Each number is 128 + 24 x the weight over its row's rms, rounded and kept within 0 to 255. Layers, rows and columns count from 0. Numbers have three digits each. The size before them is the row's rms in percent of the matrix's.

# layer 8 MLP gate, 1920x576, rms 0.087, rows 90-281, columns 144-215
101:127102110129149116096126141138094174094145098164114123136125152145130125094096149126135138121106100104092113118076106112148112142092097159136141152121151126117120105171108132147094156148166146174156158096193092146111
098:140123114119176138135142138124114142125137143160130126129124130125112138162151146084123141116137107125146123139130078120095122172151175123070163132137127120175099099135108066141147138103145154178107140158100121094142
095:081138136162114163141106134142162155130145160115136144154136137118083123072099111118132129157129148135101088153101136113089143148138140153142129106128135149171114105117167158164130165103180116142109148124094157132212
090:140185174139146164132178129159120100119111101116155126077143091168139097108131130165110163144154129123162133117130092108143132083166105154124129155118152128129155156089094131130111143127104130141120109113138087124132
101:165123170138129152161122129161138123133143122167179143115118130119167151128105082131104148128119120100122092067140107127134163156133180147093144086109134120116106140114116188146108099129137095126133132118101161140087
103:128139118119160128150106166124121137124115124140103118125144126110153198115084124121152133103163097130133137150095141102090163144124129093099176118114134121115127163162164127119150108160154159128109122104125094168092
096:158109119134065127105126130129116143129137130112158103135125133115167120161098131109122138095091144126159117101144081100157139127092106127155146099158076073127152122126108115110156119115092115089127121116149152104117
104:133114121132111097176116127122128124140136151121083152132119129123139121131114090170144160115081122099155140126145117138090165155150122154103136189147152159148093114086120132126075159155121146166152148168143112140118
100:142100110117119167127134110092131144125114113136110163137111119123171091089133171131141127156165169144081151149129123157102130137124110117112090152128152125145138105128121138141107116129135138127086138136115071128136
096:118081124093164104123187134116176137121113127131115133142118135127132092155112147102148157140077132104165144100129117130141162142092106130107122117084080112142126096142129144108102126114147115161182112134163104136139
095:122116134124144155103113120132151135059129107107101103152147131176150087129115135092117150123152114074135108129151107173095138154171150080129089138082097119123084134126150128147116144169102107107090141140082088088127
099:132124160154115132099152153139166094150176112144077159132062105077148163115169135127147131107118097125136130155100119134139124124146108158120125127089142115116110135110169149136121109097157109127132134142169107130127
101:156102118127168172125119168144134131129091146103131146129135163106090138073128116108129122087142119146131107117108088095120084112149075143162113146141104102090105128120116133103167115116105113146149149123107074126107
103:137141091130132105138135113110109123102113076094175139143132125144096140149156088083124146126100103119109112132104119173141151137092153169102148132085116104120150116157097124122181103116164169151154148112107120114106
102:133108133107148115135083131162085105142111127105108093117145104131143106111109119140095140126115154160130102105154125108132096137118140091126098129121137145165167157139178119137166148150120183150138118081103116096149
104:146112137157116127118167124112166127129153140108189145136148084132157150128095102051172154135158094164140125145157148082131122148137166130161113125157088134113131179141083127134096106116138095134107130123144066175139
099:128142147141132117122156059108123144103117177133108110151164129142158095132111116127132106130140136125115184143159151095152150167131112110122129113115152129113114111112118174131063146113206149135145145201153112160129
097:171127087115120143110145116099139114133117116066143119112108155124161162141111097092174149107143130211111163182154117150153114142085128173125139108128132124138140106123113133124145184089097146132168141174173146108108
098:136110146181127053155174132095137131146104103137127135124121154122121095110112075105166154089171151140142189127147096115143154123156161150118120115143141128099137147167107129162140105125127077129122075145146114130118
098:126128106121113140131159153161090142141094137120110177108191140127152155188093156104125154101143150126157123087118111111120128095143120132116162144115161190120133127169152124076133153112153127156136160122087146116110
104:122084149142159127123130127146063108162114149131173104167100134066086148138153092139104138133117130092109144098179105141112122096120115140140127128145141146123115119106110079123115167139171132167143152129139133153123
103:116101189133127107138103118109078183136128086114116127101143168121110152128113135137081129162122141136121074095113151157132130161106133108120150083154138099145088156112180155118110171132158118112138110121141141163098
103:120094106127102116093155127167107090141152121138133160168167093086127141114170139064146094132148125133122148140151190142114136162114123115126182132157104142108064108158097080122124112094125162181127134102149099155149
100:128153144111156133146157155118130166132153078137122149145133153134136142124098119141105165121121124125155201146145131104145110123128120131160121148133135161132141148112133142111155116132109111146154122140122106103141
106:118093141148157089159177147131127154093095132153142137140108144116095136144099153172119140125163120144117136136095111104153181169121114136125147100116165114129150143113132154134165112080163077151144151089149128114116
102:151148150154143130151149121135143130142136122109109165112102114119127136122124144120128132135108122122159102106134129117151110139136113125087138103144145127142148086133140107102170135125108093144146060184128121137138
100:115172064138140109163136129124156158125128149130140162134127147099153114127089138164153122113103105102137101116123131179102053175165137127122105121139150104138114120127103134135143129153101137127126117106117123148147
103:067116097124143153088164137143157099148118131107154153147137110122122109134117108122132125137154145139134110125112135102109148137104167169176121156124120105128154142117137232168108082149132140134091132093114156145126
102:139143154108135160153140093097123133135137113163089146140136141129137175114112118147109081153134138162061110111119135100124156134136166050102164135103140164170160134114130125086158076120137097148150133139108095087092
099:101099132119118100118167157131103124108124146127103144137092102123148145111121102089125097135103124114145128079126121126162123131130152114154126130180119094106116110128097150164150138087170146134142126100146123136108
102:143144131125148119092100133140152108146133140140151134111097128104157102171150112116163119147115097078100120129114114142145137130120143142139158150155159129112124141185142124183119139153162116154124121139130182144096
104:141142139153112121146133133137124115135129161105085156122090117169131153109132125152110129089152079139086119127162154159149108154136153118142103116150141101101112115177145131137115151166123137119157159097178115119121
097:138126117118165108135144108117126149093153152153081151157159102132160093114137150114105164116143141109101107119112114104087147162076165102087156115145102110168161143109114186083082121112138103133119129120152137100113
100:094184140102125127110153125125109114123152109170070126148116115121143122135144082151123101125129147069122140116162091143118086087129146166173159129199149123123130104137128126098143146146130111144133111100088114123129
100:135150084133103096129141107098161145125106173069107133094114123125118168164097150114145129145143135147083147177133124156090122147119115087101110132115176116137125086115099078122107129132118101128116144146082097153125
097:100125105151135132150123135145108151146129116100102150164164147111081107122105136128115120145147123135079116150109125091115132108124107127120140153139128153115155096125168149173092164083119124175166095147157098139100
104:155137118126110083129124126130139097090109152148117144092116162136087156130115115065138149148139102144119147131148124111116139099113119111098170089116127172117148146056127144107113136145122103104143123148090137154132
104:085122125144143109110133124104134113121118148076123112140118122067109132116096145162151029133149133090115113195133124136111110129110115119151108119119128113104090168123129133123116150130079137129135105150140116139145
102:134115115136123096155141128115116156114092120157103154096114148132141138104133130152083157120132146130141110126155102137119101133138080161132111135104131136110121105125140121080116120108127138117130146119105123128131
101:089118122129142083133167095122156144061127144126078130142175141138128105089133170127130138161113094131099110100119134107138114138146139128089131111150146136121168125144113107101114147179133151159146128125107107161119
099:125145138131119119123122099112174149088193108098139107087146123110158098069110131110143113150145168107134165099114133170090158136101103122088116123134130132162150123103127135104093135127164116145127125141123071107123
094:156110106167148128176109132136187121124107119103143081190119124124159087135083126103183144113114124137138133126131107120149130118154130124116152173122101100119114152119121105111090170131171096140112137115130107147127
097:119119107129146110112142118091139126151122127163108107118131124126076126137126160099121119114151145107158153154162110116145099100138117147128113165089135109135102099147110131127133069139129110122119148146132119115154
102:166088114148137130153088111162140126128123165112107158080182133085122125134066164100109170140138111158151091121150122150121103150083113101124170135121165150150145151085109102148108144107157113115157101129118150131114
099:133141126132117128098128122088135186134091120117103138127111125127149127169133141150141172101137120108125115095158112141084155091132170118091151122140139149169110170167159112123127102102141129101116117113122110141147
096:165128151117107169148136127168083124130085121120119095110128157163154177114126121110155086162119168116141090120136130093156187169121167156106110124141117135129148125157128101124155136133165136124160150153114144130103
095:099096123115173144127156152183119107117124105162131144098142123143119120133102147097121109146158127123148129120155149168106195171095111121146113113151181126122128128158104144117132125135164086115127160180109193108127
102:092112153141109156164140120125194165110114129123137089076114096157135143101175143124106145139159114138142192092119105132131162133117110109101107145147183133181109139107105152100143142113127083132112129115124151173115
090:163145154147129128127170134116108143092152088133098157156135139135120146139101138159111095067120117088092126147123157192125072145112106130111113112114162120112105087125151113087129140157145100128150158171129126171164
103:120144112135143149092108125150149139135134141138120100174114118138120114152129128177139165144112142145124156142170081148088161139149110113101138111086133114143137137083092076153149155144118130126135134154144094137090
099:140097090066103127154121153145148113144122112123080158132120067129102146102139078121121131165109124128106138108172104154134128165126108075125128103145118115071116140137150144109140152101125123114131100126143124095150
101:129101106148158113128132127115159137132127123097098086158116164111117149172108139152112131122117101142096138155093114123131148143099130115117142144172155161099153087138095160114133124144121138142120104165133130156107
100:123125114191110112181137120179138124157133110113116148114163163122104054140111163089139104157126154124061101134126104126146112131119144092129085118121136151084141099113112136113085118102111121109137161124111133128133
101:122103168108154119098120124100093149121161149134163102148098114127128088139120115097118116135137125127143113115151153103064042139086112095160178090139147148125094096113141101091137119111125123157143127108130095143089
103:115122134121103094119118109120132119129097135142129113144132135138124112133108135166153110172100107128071114113129170113119135112126144121155125144155157099061126145113117132140116163112145203162117156104111142156135
096:153140143099142112113104079115132099166158100114112096138155156149115170131140121133128075100145115112121136153161095106158132096081131106137153127129141154143165107086124134128122105135162121164136179154126091124135
100:131145176086145140129149127139140194146146152163118141148110110154132121143133141128158137157139138099101127136150132129130115129137124158103133067112108119130131099105130114134116123116117122145182136140130108140146
104:133164116149163178116138079093124115141129133112131118111145122087140141123133160141148090117133175130104120099113101094143164113094108108136135124133130091147154113107130160140075114118132105158119128090143134163144
097:168110123119086132116153121118115104113080082143127110075107157081147073147167126133090138174137120168120098146138165155142121131137102143131116089144128119104116141157128099160131107092120067108101122163098161160146
104:149170121144133122163158107094121140089147150083146085124136107101153131144130153076128138119126116139119119095146088135120137090177112136153126145087132159119101092097119161121129154119089141117127121137166131162097
103:097138118126181113141139141111114086127147148135168191134132162064163117107144109156129118114137109177102132153124099115122087162131137098140136155144139105127091105164146117086174126115084098135115102158136137121134
101:140138121115132150115116134142104119165132137142109130139114167082132123154149123138147146134168148158107142109123134181150099134125113133100155160157149107098130106117149141093152151159115115112130170134118123137127
096:129101128094113138146119107151115125166148136111106128163111104093108165106110119156120083128099103105129141184133140170134156135078097105152128129127137141111126109143139123144150131140104126103136152079126095183124
099:113092152086105097107154078145160114122155117134137140156190125121107119153173133120135125146127074128145130152158126125073091115129110121137206142141116128142121109093094153160143174106116113163101107091101149146129
099:109117108141175119122128133179128136109145164137152156134096123145104183132107149139092169115099136121124108124151108151139131129097128162140090082132121112166114158160165116156086154144118149145124141155115148155160
093:163146130107140115139105142129092113146133140096098102084164126102086137132134144114084123140116155138107137100117117125121153159133206142116161110141117140126131096103121137138155088120168109098083120131130124149131
101:107150142143145112134167120129147116137101165165135140125115146157149115121115140159107114138109117135092141141141106108158119123110108110146135179136110146124189143152128148056089151131128111092113102149152116163085
098:121169107121161104138124127128139129137124100111090147199166133116130122139105162124118150192088127143052140132148121116168061131146161134138092120110118137180103097055112138129142118142175133114124133124126144127158
102:103059126130154187172135131060130118109115135139121147101148113156077083111108174082189149138093124119121112107128159110091178101124152101098130118144136126142139115146109164121128100131123127127138085103138098116164
101:150085120168099137132106100120142165102121134169090114134127128109114103085167114118147093116115098157128132140122139095129140135117115139100111087118103105094150110119157111132141135116118115190145143117123124122125
106:110132126122159145164124167125124107126132175131176127102147125176174109142119140110123092137168082144210171146127135117116115116128127131086104135130155126114184146156116123113131127127137169168099070123107143166145
096:135121125149131135144125117176151137124150101136154142119141166123098190174117112143129148154144116153131076128138130098126137170130149187134097167149101153116165147089130119152126134112116127135136079162103153170140
100:090096137139129146125120092115134111086148138207129135125110113151147171147131135103116120114108107145146182133118171167143164170171154137110125107120164128146172109096150128110143112118141126146108122135130150142139
100:159104166157146111144135133156147135089097104114102131145138138128156137094123112114118171109169101124130150126091123160128086101113175117096128119159131119133152136093087163122106106128088131132131107147100134135079
102:167142117162167108126145100149103127128088114107131135062107121161076148141137138088151113125147127142163133175161072122121140123099126120127120090143152108121134097099114118139131162106145118145119133111134063157151
099:074124105133131135148152078074139103123101142098126134136100131155072115144123139121114086132110131116090105106089102107108140148142144125084147135140127139116135118132130129113086112143145136155163136125167086076130
101:173102170146113147103154152157163087140146115138144121121114126159119119098094110167126128137090092099112142142113150156120126104174151146168126130142144182143130107122164105116139132120098147105102066103114123151168
101:160146162137177128138112128135136147153117130112143121122154125111105158110139107125140106161119103136137108107128132132132102105135115107140113113120139125119108125067113095139134057118130109099127142112110116127146
102:150101140160128095154149118184135156111136146144133111131123120187107140145084129165145128110125154122155107140193097143111117142116146146101096130092109148114152127152095144146154140134074131131114102108122102156172
099:170109104153145098109167115110125137142164149154125132165160130145155102097120088180093116121122142121086141138158117124134148144158084114155119103182118094117128125155145107169130158105089166119155107122080140089134
098:170114144158151159102139118084109123116112137134059122154135111104126083148144093106164100123156108111117115171114155112109156160141174129130119114150078125151109108139118125162193109153098128137116098156105159122142
101:137102153147150132095166127150113133126159144106115087133137143148122143099132146164152168154131148099145145127175134081089168130134168125074157107131146128147130116122099130132103121118156104140121142163119154115140
100:153127181112130109127122137150142100153141106121140122140122176161146158122184117130103136174101149080167070080121113133144127095115114155121135150170152077094149097174088173093183159137125131147132138115096180105200
102:129161130079101171165106104133134082155126115128107144120166138124127111126140101096152149128101102109138125133160126141111158132186186089116109138151124112128124166125097085126134091121140153141153134110134141116124
104:116132124163124095132177118141104162130133141139107117120122097103139108132122166125117131138099150117097137133119125128135105153147124076142109124115133132146106124161114098156136165114116114135146166107119088135133
098:155122102178135096127162140162126134145151121097108123160153116148129148161096158123115107105101122139118151120180134111133125114104159093099111140144164076154132098151101133147102108106121117136151123164131123139102
101:124065145156169101105116122156159125141108146141145084074112129165158142096131111149148124092144156101131167125066106055135090124133126135153074120131120145124141096145149120106133101105151126140097110118163120131095
101:120112107113155164086134105120109128106103119124151105101139116144105101116132110108175168109121117146112181128110152131105108168111104100126128167133126127156160121069131167140136171179107145127141096114114122106104
096:154121125175118146137132131142145174111141125131127141127144102121107167130102131129113122160115117148183148158145107121140121111135144164085125101122206069109121090160147134138125149122084127157117138070127127134119
100:141133094109112101093121148147154113124134142126100117117132115140157151153135106168142149139122108157133160127130110116121112121136121140128123099113126185090129107141149147073119123112164116129096081123132148116136
097:101155143108146075129132124122178124148156158112101147124150126118124138135124117166130125113141148110148152080160078137133126117118162118115117105165160108126099117142125116092140105129115106119107149160092102154148
096:139154123143122141128126131109164138143088101120134135117137110147122131086144109127161140110117135166143116146097085177155109143106133138085130144169145103136158084096142132155124114142141099087124108161096143088118
102:156069151135108111112129171125169078167070145114120148111112164139103161085077125190097161134134121145117135130109108156141129150134094094063179101130085129108079089105116142103126188122146098128113161111137119078100
098:146109130122113182152112076170136107126107097145132134101121120104158130165139123081124136124117093108132155140148100144159101161121176160078116079154130115106139090132206088111148090102117119177097104143103120138145
101:156134093108090120128177131192128123103140117168149138120140111112144114137143154141161092107141146098105081146149101107139126106160070133124077097101101144123087125116114101111107150128143126112106157148123107119104
095:121112134167135112131125181151168146145120102125135175140119098175148145158105059120114115144123113096146133120105144112114108148153147124104122108102120095134152105157183053142173107146145141136133113120143134163115
104:159144148121103090109120121123144157163109105137125137134115133122157144106096131113099105094120114138107072155152121103159104118136122077136104155113148116140150104118132166085142153138120142103111097116137152117167
102:104162138134165149103131137122173147132165139149129125095151143110134124141094107160161099066106140127107133160173143115131152134165099129103150183184090119108120104108130177156110151120116145120119108122121126136109
099:148151102141127116132125115162138131147077155100128118146109139146100149103158180093154147156150139115131134142147135107094080105143115085101149137129105113158131114126146119095123138167110158179133143139125151104120
097:136127078112168094103149116117150136145131092121138157108167143180141107147120117114143113136162160137148122144137125139122129129126160071145147143144087142138144117115095146107119105125109132116138086142153102139107
102:149110102105114068093121168161177119136147099151135150113131103101172127109165077164130142115104138165115157112128119108117143129116157116140099131065102157126114085111094144094122101126138107128115116113087109148104
101:124127154148158179109120172157130160105158108146106166124101160113142164123145115168118122085120098119147145088155152107136125096111149130186178142149153131134121081206138097103165144085141134114119082176101129114129
097:136138124142099080164146174113133133120139110069141125115134109108177115113120118127168150131146106105146096126140116130085123118080137099123143109183114125130141125118149130134099141120129134112119119116148132140163
098:164128105141149130084132094136144114160104153131121110125104140127098135141144137118125144121145123139123136097157092148107191120126128100112138118129133128095141139191083140140099117117136103155139158210157117118158
103:185105102132122165137109140109123134103095136130119141128096107144158129155129111160131126151107117104151108120119148083103095111115086123126142147086143143105145114150114150140174155117166118169109131129090127146105
102:125129153113080134148163116139117111140155115140137154100121103153116192115107090131100158109158147151134103125121107137131160051137152126115119108115112125146112124108129109132109122139146091146117135119146139133120
098:141132102134079132124133134124118105124125122153143138094175117095109126131113136137108124109109190136111118046133137144131176132058123117086101123127130121112118135121169138123128146175121091152101125123100155139123
101:096129099120154110091146113146132165092150114116108106123115127124182123097120106115137117139116153141175142132093098164106124113146181161119096107105161104133123110095109094148155128128085101155164150090111115160098
099:164141131158140143169149098131072128089135118125164134166110161197114104111112144187137148137142108133141153125091134116095117119150122134141134161105092123103132103141111132110115137138139102066102127096081197076080
100:112089133148090123102143110110103153153075126136107117111160110167155104102112142120113108127148154111171154131107087064139146134115129112155146120159123127146168124134127103089171149115158127128118110141090137113148
097:133114134172158192123145125130072172126207149133120089155128125134168161114137136145130123097189084115107154121143111116121080132144126179086137154122125137135102130151171133113098109115121150172132135142096107091107
104:120113097142101079114111144134107166120130138088104133108116153145147153142099103129139119126102125116157117147112151146117160097134135125109110122141145106148145150141085147138114118128086100086108098162130084164104
100:159119117104123146141161077169143129093129107142124153158122107141147144128147096107127107176093169116132156115110138185116103132121201065166130120120106088088106112163118107125117115147077097109107126093109111122097
105:097101098129138134103108126151118143130124126104140177124125132148151174153163158140131110113092172145142155178153108129129175146153116079131117149164141128143121108134141112157099145131103081128140118109112076186133
100:137133136156181085072100126147131135123116143095106140137095109138109099107101111135097133180117133114127103130116141139129093135133123100110156123146136133156131118123114097120107135123148102093128146196126127107161
101:166059132094132129169133107049145157143121111138142087155096157143123110114102130168114098125132140132135134113101112152111113123138131093134107131127122127136131139104110203108119131138083126157128115130129137137105
101:100115103118171146133113094123165145124128106120159128153132113179111153147145113156085140113125108115129096115127077146131113171119122134138125074113128163128123086095129135117105143148132090097143143123094139130160
102:108120106151132142131118091123139126171114118073140111158141099134125150094141141082119143102142092165170141103152109191168139135092130114125138149116141088134145142103131118143124163120116095132102141099103146125076
098:129147129142097118145082122146160119132124130093112125127140119145100157093115146104103084105113121118159150139120139137167145128147152128130135123162096127117112153139161110132136126111130142136079144114149133123122
101:138120128133139104145118182147160149127108129102088136127115128088157107099130115114143165128126126117143107149149105109136108129109170166135134104128135151119091123129149139129099113107109120107149160129131122100159
098:089116111081146172103108152151095131137146127103186130120135096163106113100137158121141108116175100157139151154132104104179103103123134102111129170138152136130141098102108134117114067131130116127124107104095145101119
104:136131109068122097090104135166107145124125152178141126134083115142141137129137121123162105119142145084087098111126109109156141150100125090155130137153172106102133134162150116100098166103136073106116162083123095112161
099:208125158133125128122113148141076125145121124111143116089097134130157170187167120167099158090080130086085090149111139170135131122087152142141153132124152116156154119129142123132122108083141191178169134116109131128153
104:146090129179138112121142136114150116077115115185120100126111136119107137090162112138083175098146156095097090150101142110125136139128192135151137144140128152118114130130118120135130201145166085083098150112158138109078
101:144126113147135109167119124090127120161093169136118137110152119085164168117134094115129150124093123147085148097124113122099091121120101140138131122123149121093148170109120090122148156112106137158146126136158119128121
098:148119117150151080117154147121124148142096161112120144140109161111122103136165117111078125129083149118140144156151124139163120109109118126118167168137120119065146116177139124095140131125159121147120090143121131122142
103:111139113111091128118144141165141123149137130125125114149093111176140202151169110134103121152125137104148126161136112129149126152131124154138128123090122126139122100110118104123130120108175155091150086121139141164080
102:157157139120168170174151135124085127110125156133106131125131126128112143095130127149131136127082148163137090158112120122127111142073146149117130127135105097134131145102096090126126059101165173118105149136140117110113
098:141112132125132161140135109134163155103137143129099172102155118134101117165114153143183114098119126099127128165164155088127128140102136153166157100123130163153156114145113117079137137133133130142149111094183127104137
097:132097141117106142141128137108137138070143130113141128139113098140150122127132162097142105161156160125137094129107137129111125105148130129138147098139132089111113132154117142154099159106123123155152120096138118130121
100:079112131182145088150115114088157145083138111176124143125144171120099114130125145126108162176129110114129112115125111156150118190127104118107180119132121103114106135124125152120123126160166136143146136164129132102118
102:148133116083124134133139103095094160095143162118114159148158155155097154147158129104098140149098137156134162124113131153098143154181147134146124139162164186143139111124116146143118114117175162142147141154194163084135
089:168126179112119149152107110128119095172168146127096121111160124167152070148093148121053120114125149142155152104140114169117135099114130119149154105082168106103108134152160124159121102129147142128126124173094125094130
097:118121137144127125113125103139157136131101129162144150125111113126173147164146153106101105161126096152141110086129143137141117126101094137126068136118128152108131107136102158175095146125170119090139115114139122093116
100:123078143096074144127152108152173129110105154134118169113142096123126110124161159138149121092139149105160107088123124141156126118091076114114171119110144120117145109111098149152068131136153111140171146119140125120084
100:126115141164107134128124138138102145123131137181097135125143129120126122156123122125103105106118105092124137118166115082128139163104116117106126134114123122113129079123107147134154166118118144111117116152159107121158
102:171140130098144137116116152114124121134159097129122150134149147119112132160135133132148123097189142143129159169123137124096124086149114073124150133157092088150097163097148081094093072113158090115153126096103127129135
103:145096145091151116154140101118157119163121161121161152149134139163127164128154169140112120109136115121120125121099091125140105100152149132172109123170135148109099147131178117145149092153147155137116122123145107134142
101:129095141089137088128172129136136128144098105155165150120099118119157136133132153112146135098104146107125107090143167110143150149107151088153085131079150121130077140133114126119153149106163105164123127098149129164144
101:142089127069141148149119133162158114158134103132123169119163135168114130150102127078127183093120118136119109169108087096109127123101166087144142145189125158114154151138167168112103137127140143169120144137105142112123
100:130138106154118119126120132113121107142117149124135159115105108121090095130082140104140163135150159109120090146133087067152095100131110144084128150138086144089095113157129173125126150079125125154125149090110134142135
103:148084142119115110113090109091142125105105160122123106122114147100111147079172119136130151082191129090179112143123114120118141164137135114139127148163122127108098126121125127145138111119159106101146117112125172099179
101:117162123112102135159118146118065122121122151111128108107107152168136108098154139129133109145137109111133120098115098118132076119174114134120113109148104157121126134117130125135137113100127134110157108126070175177147
102:135148105120153121156132094146122093098100127158136116120150101160151164148099098145103125153135125162141150138124114141133132142154167105096113134121130140141089134170132104100138079136142095082098107150124160104178
103:162110120138139143116152126099097117123098120136161114113113126094102111128111128118143118163107161128134145104149107183143135116131110126187175121110090113150100106163115130081114148094139103135097113102108093127138
104:129147151175114121131143159129121197140118112095113137080116108141110133150072171080090110096135116127115122125159116119123130119121111124092102085149139109112084086139122108078114162133143141126114081095126106111148
098:167131158124151185115167138187141138115132142124132093119190106117123158130112130094161165079098125095111069163129163126140149138134097141117137154092144154101167076153133143132136141158110131129120160105153127122107
098:125117151144171143118154096146123118152102141132141149118109156098119098101116107089147131177164110113138097147115163081152128105097139123133135079121071082148079127106116139094158125098186139106112170089135155060095
096:088078125127141115139129115089152182159130100088161126106122159146132118150134104110127139122127087170143134121143118128120141160110175135137155143132115122155166151119164132185117102136142103171149123157118143158126
103:142149084093125112111173166132100142124157160120131164166139085131074084145106122111126101193112147156159101178129131115090119116138163082103128107165153133160118154112125136134168097105144162164099140177094166112093
104:136131117081132129122104127101126081121118135136114154118181122083137120129146126102080183109133133127099108114141148089103108116127127141123146133105133128148096149109104119128109103159089107152128112108124088131111
096:082112128136115138118112138104133139144153109082124135128150122107136124104130158140115107149150138114130118162117135138108120127164125095130115151140114097121145122153131124091121128056096115092132140128091142070164
101:133118158108127105166111126121114135151097115177110126119153119161105142115136146155127135091141091127109155092119121153125114083169135100157100124159130126146098152110132172125114128132128119108140167104107137112155
101:133125140122144134109146126124164125120109136128126177090196159138136152140099065148138124124103118103111118105155141103119127170152144103130136103120059093137120140156154131123117114142136140138118080140128150132175
095:119129113153166156071146126147127136124113076155081159127134079128119123140131129150132135125120146154099092087122170101126123136128152157095155118084122122108126093128112150149145155150148114149128110148111163147137
103:122123127143156134104141159144139136146161158126130087142133149119092131120082154147104139116096141125093128079090132126135135163136142166154178103149114116130141078114126104142179134138126160107138125139136114122125
100:121108127141122128130120159145096159090129116088176140123150184130143135101103148142114128117115115148128106112133129096152158128129073141128164109170132064106125167126156121139154108133144128145139130113118103145139
102:131151125128156117147123132150164122127096117134160102110160121084114155088157150070142161147100081085095179164106141137112139129128122138112143156079146099130115185119138111121102144092141127114112131122096143085135
100:098130132120157144076125169096128092074119133165111128117137083119127132120084098119136135141108109124097122103151123120119133126141100117155114073106142156122124115119138090128118118174153119175072110055080161117094
086:142173140140057108113172112145104154112184139134176134084158119126119164153161153095132075113104120123124153096095088127138151130140121133130148113138162117118126128126111116129086079139175117149109136127157121078144
102:161133158112147089111135088108166089107130098151128108114105106112128130098139167162103134091067068115081108159102102108102110107161128126107109136129134096110139075119150072133135146156159113114112121091066130115108
097:133081118160143124142173140141179110123113134141160163138132109088120140098142079099088125121155130145128121085112156150133096125135137184137130103100071136167122167120104171132136133114116157155146123144146082135103
100:165149149127121135173185115090128137132082127117093119106138133099157166087144156166128139112122098133104143164144134129114126123094136085133137109098141073125109137133128149099136167136111086104122167099097114160135
102:125122096125136158106133105128156162091145122130130095144150125150128111099124124120122159165133138150066151109125089098120107132088119134127089150140146141139141136135196099117131128137126165113091091141133106078076
098:161126072184149174131123100142123113135117121117092134125113148161137096136119098102120123147147176124113138125087111115149153097115113141148141113106129145150155094137125113159137142128125164146144127143111132111144
096:145092112106134142092108122149128122064144071093117159128126057124130124138128098124143076159114116127117158126174161171154106126107125147112124143143137137151132109157102133167167157106119164145148107092116115103078
098:095132162118150132144152090134086103115077152117157101118149176130061109099138129097089129145139159168131165150112147134120121162113116169127137114151118096120148120094121117112129139160124117139118135129102132136170
099:177135134176133110105097096072151100148176135095150070160162142100129083132089104149133122135089149106111113153157116097111141099139098104158108100132118100151113104122136125143100143095110111121140073145105145166142
099:133120089102171157117142101131095130132156088130091159099087119159121103121143154151098134143135139114099159106105111102134128080148142153097113129118110127107161128117078112185130141096141108120168130119125085119122
102:112153127162153091159130151126157156161131119119152130134137164110119145108151158081131123091161171211125113122092129136081127120129151162153142134117150127137149120147153089150137091142143085079144131128140118151109
093:111144128105089122162128088140141148155077159155158096116153097148146149131115151077174103151149114115126132105128093084168168050096126148147110160104089124133150158105167157119118112139108134106111162135119128119112
100:147144116124120083122097105146157143117141144092147154135111117186131119121124139153148128085153117068116108145158149156118111183143109127152102134102103135126134097112135141110079108156142136142085097103156151126161
101:179117144110172129117105152128160143133150166117112138157109152126164115179106134124127120177132124136120121166108155129100129103143107110118123140102144085117113076153096133126127145103113117142155117097153119121108
103:144094092084151109130116161127121130137142081164156118105113127103127132104105145152148145156113154138112130178112130162159143145128161109117123178145125172111121139111133120123148108133118124085164122087129115112140
097:123135100128166156150133110151151133150118140139114123147156155143106116122122180152127108123109109127162144100143122135095101122131121121134136137157178105100130092145137124089130157111141107090120097129104112112163
095:109145115139115136165105145135140115124139126145162115184146138127122134117143104121124201144185134145131096101125119131101129109119128088101139142120123091125144109122131127151072124120142091141148120110107137110147
103:124150135134136089131093104150119112099126129145113115091128087164165168116119133110129154113109127166125111113115130099108162119144175135189148163134115086168126079141110186117161118127135089152137073173151125076092
096:109092102068169109101130144120123114107154119122138138116169147117115138104143187133129187101087096173164120146169122145121115155097130116118149131145102119159168167118136103186174118129133120107132133111082123149136
097:112159149160128088126141127099166114118109163113145122112112140157136157166093141079158101126125134133144109136156151180106183137120109106177162136107106139161114101122117111116150118111146106138120142113157142132147
103:144146163083126083095135164147116159136123114132148164123158101102152122157132120070125153136098137160133112134110129146185192131116143091090113132185110094107118117108152127082177133149125095104126153089142116168099
099:091117141115124140117110111160129139129137158122115149130123128133151066162122157114122135135110148042106125123102155145120143099106183109130122133099133135125151143104152145108193114154103115174109133098159110076146
103:103127131135126142096119149132145123115119142108129132084123147122108111113118110095148151123203125147150126188121099163119106135098144129134112144132142101134103125131136100127131137170126097177092126168085105096152
100:178156125135157139138130111095113159137139125154144124120101121107121070115122127134158136094132078127120119132143155128107114136112131072144125117112131111124133123159131127128154120138121106119103125085119111179164
095:158125123159164059148185109118122141117148064169125105099136149122120104137100113087139170163118101093143109139128132169116139136134123131134119139140116119152136106144115094125189120102170116177092109127104093092111
102:116141119128108113126162143103120111110145088134168139138124126142126122115085134107145124159100101156154118137130136141126148130138193127106114124159136130105120107158123126145109118147114088146129163128172155107129
096:117124161141167121106140126095126078097145081141111111138142129129132155111078119113147110139102125142114133121139140097126099136156102163153151107121116136107133103152157115122099139140066150162138134136118110101133
097:124129132168153098121133123191132100086147114127084103102147088115151104163167180100159118121095144123118093106138098110140128129104159101144134105169101118134127121158164113113119142131132078138109150101173088102146
097:113137164129168137107161177143121117140086131133129092110150122159135142146144149082146063111114127127140097125091140144165117174142121138140132175129158143105118088126127140131118119148110125166112111124126125141111
101:115103133100151132142161126127134085106126153119111163124156088157135092118133140132091117151159143141175134115154102128163127157101151135145148101153092113120208180134179092184131081127147165111131142149128147141133
096:115134120125162141150162141107148115164133098134115137121152176134141116115159150161083087139075110146132073132131145149105141139071147140146143154094160131092100135132091122111145113107109126168107103143142123094114
100:136126124128113166123112116156093164123144136121173117139118142143176151091131142156137133135107171115156102125084090127090089139120133117111118109107094109076153133111174135127100132157136153110129133120128133133127
101:137134112158171128149121128191122149088111177116123147165132116146132140137127130104142146144122135097114117161123070156125138176157145126152088129093118094123145116166150116129150121124125078117131145146099151173122